{
  "num_hidden_layers": 10,
  "hidden_size": 384,
  "num_attention_heads": 6,
  "num_key_value_heads": 6,
  "head_dim": 64,
  "intermediate_size": 1152,
  "vocab_size": 8192,
  "hidden_act": "gelu",
  "norm": "layernorm",
  "norm_place": "pre",
  "norm_eps": 1e-06,
  "positions": "rope",
  "rope_theta": 10000.0,
  "rope_fraction": 0.25,
  "qk_norm": false,
  "attn_scale": 0.125,
  "bias": "all",
  "tie_word_embeddings": false,
  "parallel_block": true,
  "init": "normal",
  "init_std_qkv": 0.0209,
  "init_std_o": 0.0209,
  "init_std_up": 0.0209,
  "init_std_down": 0.0,
  "optimizer": "adamw",
  "learning_rate": 0.000776,
  "beta1": 0.9,
  "beta2": 0.99,
  "weight_decay": 0.19,
  "lr_head": 0.00549,
  "max_grad_norm": 2.0,
  "warmup_steps": 532,
  "schedule": "wsd",
  "decay_fraction": 1.0,
  "decay_shape": "linear",
  "final_lr_fraction": 0.0,
  "batch_tokens": 32768,
  "max_seq_len": 1024,
  "doc_mask": false,
  "train_tokens": 282200000,
  "max_steps": 8613,
  "dataset": "wikipedia_en"
}
Each number is 128 + 32 x the weight over its row's rms, rounded and kept within 0 to 255. Layers, rows and columns count from 0. Numbers have three digits each. The size before them is the row's rms in percent of the matrix's.

# up: layer 3 MLP up, 1152x384, rms 0.041, rows 456-469, columns 192-287
# down: layer 3 MLP down (transposed), 1152x384, rms 0.0296, rows 456-469, columns 192-287
up456 103:176088102129099080146126110147119134172161112081081177104138153128121190201116116136074149083145102145119109135194144095124136104135127145141139100060131110114127114097091120124169137112184109178135170159159187104149110176164143177162105148181124056111166142096158161108104146133155068136
down456 102:094153109113092188119199117225142120174097142164133131100140177130202118102138179107116116161168088053127133154120065183153100105124084129076106178123190130176138148141140132144134185151128180083123148144175155140106114135080128131111170159107150143131096208102104175137146110123149138124
up457 101:104094127152139157106148154057100090092073162108086165102134164127081122120095082095085230163157183112087087114113110122184080084104181133139133100178126188155125129100081103126135130105119143056143140077183117134116150138110160126195100109141127057137114120125139183153199093092110154122
down457 105:177188139132145132108152111153191101146131094104150175123108101161142134145071163098071148158168141157069148092136155149120115142158110143138162116086140122118176143136181084145132137049093077180144113204112143103101065132225142125126126121131181187114093102089178153119116108120112133110
up458 097:133131113124148085205119128097081122103110102109018148143132087102126083181170042101106137200157157153103118139134117137142107201098133164180098066085074132161103164179197086103110120130142138097142125114096150114168128069160123113120093148147158167181090074148132142129082107143047169125
down458 086:115124146136164179150094121101076125119112100152142131140165112105118147065124188180131038083099132124184116141094082158125158153108155124150144123142185079119130102135132112167190120159114127127112147158158089146162126138125077113155103169098138126072119139083186122160169097102075083127
up459 097:125079054086120160117157111151105128113141165105119196160131183159111157096141141094159111136077091117082119155076162135140147156129122212139047096081109133072150091123136095046189147100108147123128130196143123087159068143141154192152031069142099152086092090056151130142126152081083135147
down459 108:121180174165136110133068134181135150071109125124158126027140150167154093084145119069131125107123142151185114167132120125160093150163069102105143136208125151148085113174033164133086112184170181113088185140148138141123136150073076053109208089103106101140091167129117113124122103124161112126
up460 091:097144181123118144050130123191113097090130095124114150150127130091166178115081140121116107184119135171145102110105163160140166134163150142144106150111074063112130102108087134113097144090199089130093098104165173115143129124180092124136101105136114132079169086130129108170120108095194139118
down460 092:150163067080142106130161167138102114164116168120111122165118196187135145117132158096090144113159123077111181125115164113161048098139119181120111137065147147177083140098167153129142125137125160157152111130146149101130129096088196138120133178092166142118063141125111171149170132053136135135
up461 097:158120128098135115117114144128152156108140092066132113138101132163126193121132126143176158142136140157132139110149127129146118127104132162166146145181099195098146102121169102119066120074102137138087115154114118135139156133190151135160089120159092130172145152103127122150147102101131129104
down461 094:129134142117147107117128171109171118141122172196130136168109154120122109128093150066097127099012175111121118150109105129122182127136102169150096132173125126124123189090094170099130122146136120116103053120119144132139140129138130124114130119117125095111148137150094210091084152154086120118
up462 103:125124123123141132119072151107150175056117106141137136154123173120141134181164076192116161159139132227098116113157098180142135141047148174167115110137103183112099148099143167113065144060113129127124065134197139126189184143151135105123071054096122121166139091144098166216170121122135098129
down462 117:108150173104186107149121101146156112152130148117123119160109129141168136166041127123195137127168166128144139102174143079161157111186128089123121127079115092156170066125075125146065124114141059081202105107140162114109195125114139110106168146084084152093134142085099081128119110165127139046
up463 100:066078102124069144114150133141120103151158113150133142114140188129171122158194151130136124139126117141116132120099138121133142144106191144153114170123132114130107155111093052141129136123072164086087093158122066133137147165127103145112119132175145112119123119119114116128117148129073108090
down463 094:095200183119148107145146098095143113098200108106124086254151124148138140129096128132184097080091117097118102151114179137111122116149094115137137099080162166139164071178077099154039135104136105104111140191134097110133125120136134078107168150121150149104144116167130117148169094142131128145
up464 110:122122114125093071093110133101104125108116116113083185122183163087121112169164069074148179094190129130129069116146060185147216126122179106154174107153091125127139131130142193116082092140085090061110123088110154106156101136143150155151160142141145153131111056112159111133091088132135161192
down464 124:101088177162097137087146131177135129037117082088131100111159148164115124132060148101124122103168162096073152139109164138094172145102102121121090158106065144156124128109127137139131109128062084121155142137109121128172137108089169159154105122142134136161125123188159174109141138126170140102
up465 107:170151134154148110129153144101143124163065106131126151146184157105110120163176098085119126153138094128139082169130122147108111135097106128153099104117151112140119158139104092125063132142111183117153114055154159090159191080148155100148162151104129108108161130128126144104120095067178111116
down465 118:123110119134125079200162123158097080094128178139105158104129154133159144114178147116124119087095145127109111133078182104125158147132153162115106156103104165176137164144161093182128098103128187104081121148121152113113155137127128122071171132110042179131152142209090102138117195171122157153
up466 104:149086158105151076113079087136092094184097092148121098142150134132175144214158064116166151132124063173135094132148135176209137127121165137160150140153161177110098093135142090081102107138090161144117084125140119080132195111169154183120088112129086070169130114122097171148154082126164085143
down466 110:156135106152158095151074172160080122090108157164104155154138174159118134113087134159137097115095145058180068109158128060121101206137152128101173094129129170095100114104078125142194097097168091120083106164158080118118118118153135126136117167106109074109103111150132108138155084183119109160
up467 095:112103127143123082147107101138131127158095131074069151145134087118132138136100052103142117153182125151175132155097067101139106109089104096139177112172090157121115091096133084104100135074141183185219154088161086055133150070115145117155130155128088125102128113110127101103061141102132140106
down467 098:116168187074106092095145143153145132117095156039140091166114112161142107105150147106121154099126132108027127113158088098106154150147140107109142034158066126098155163148120166099141125161103167131124072114099187153147158138077164140087106104142114117115147093091190139147115131139137118138
up468 094:122132103136119105134117120115101138121124091110126095118125108161112171130120156102103111146167043121129125175128119150105105170100155162117088107167073097155106169125084105175017132135157110108149145113150097090154141136131108098155131161093120054120150128133176160081139146096169095113
down468 092:136143196072132096110131170130153148147076121159110073143169084137109138127165120150083198128078108139130065140163121096111105113153113109079158137104152161084109173146125167133105111076187156072151128121092158093113133147120137071169112116096100120123101140132101124180115070126174152146
up469 095:092120138100141127093120136127058112093144168123107154133118105106131156142151092131082167146141149146112120128102148081094119082170166203144112095123103156102055096130136096151120152102149114178098114137128068111160120170168083163153155115172162153164133015138206127166136099079157123128
down469 081:156170150110114069134204163104151139129112110114104085152107149175133163116103160106055126154089140101117107105171173128185163191153104093131090158128128166139157204119052146094103111113204117137124133132167141142086123121133136127104116163158130106058082164126092143112119147117132131125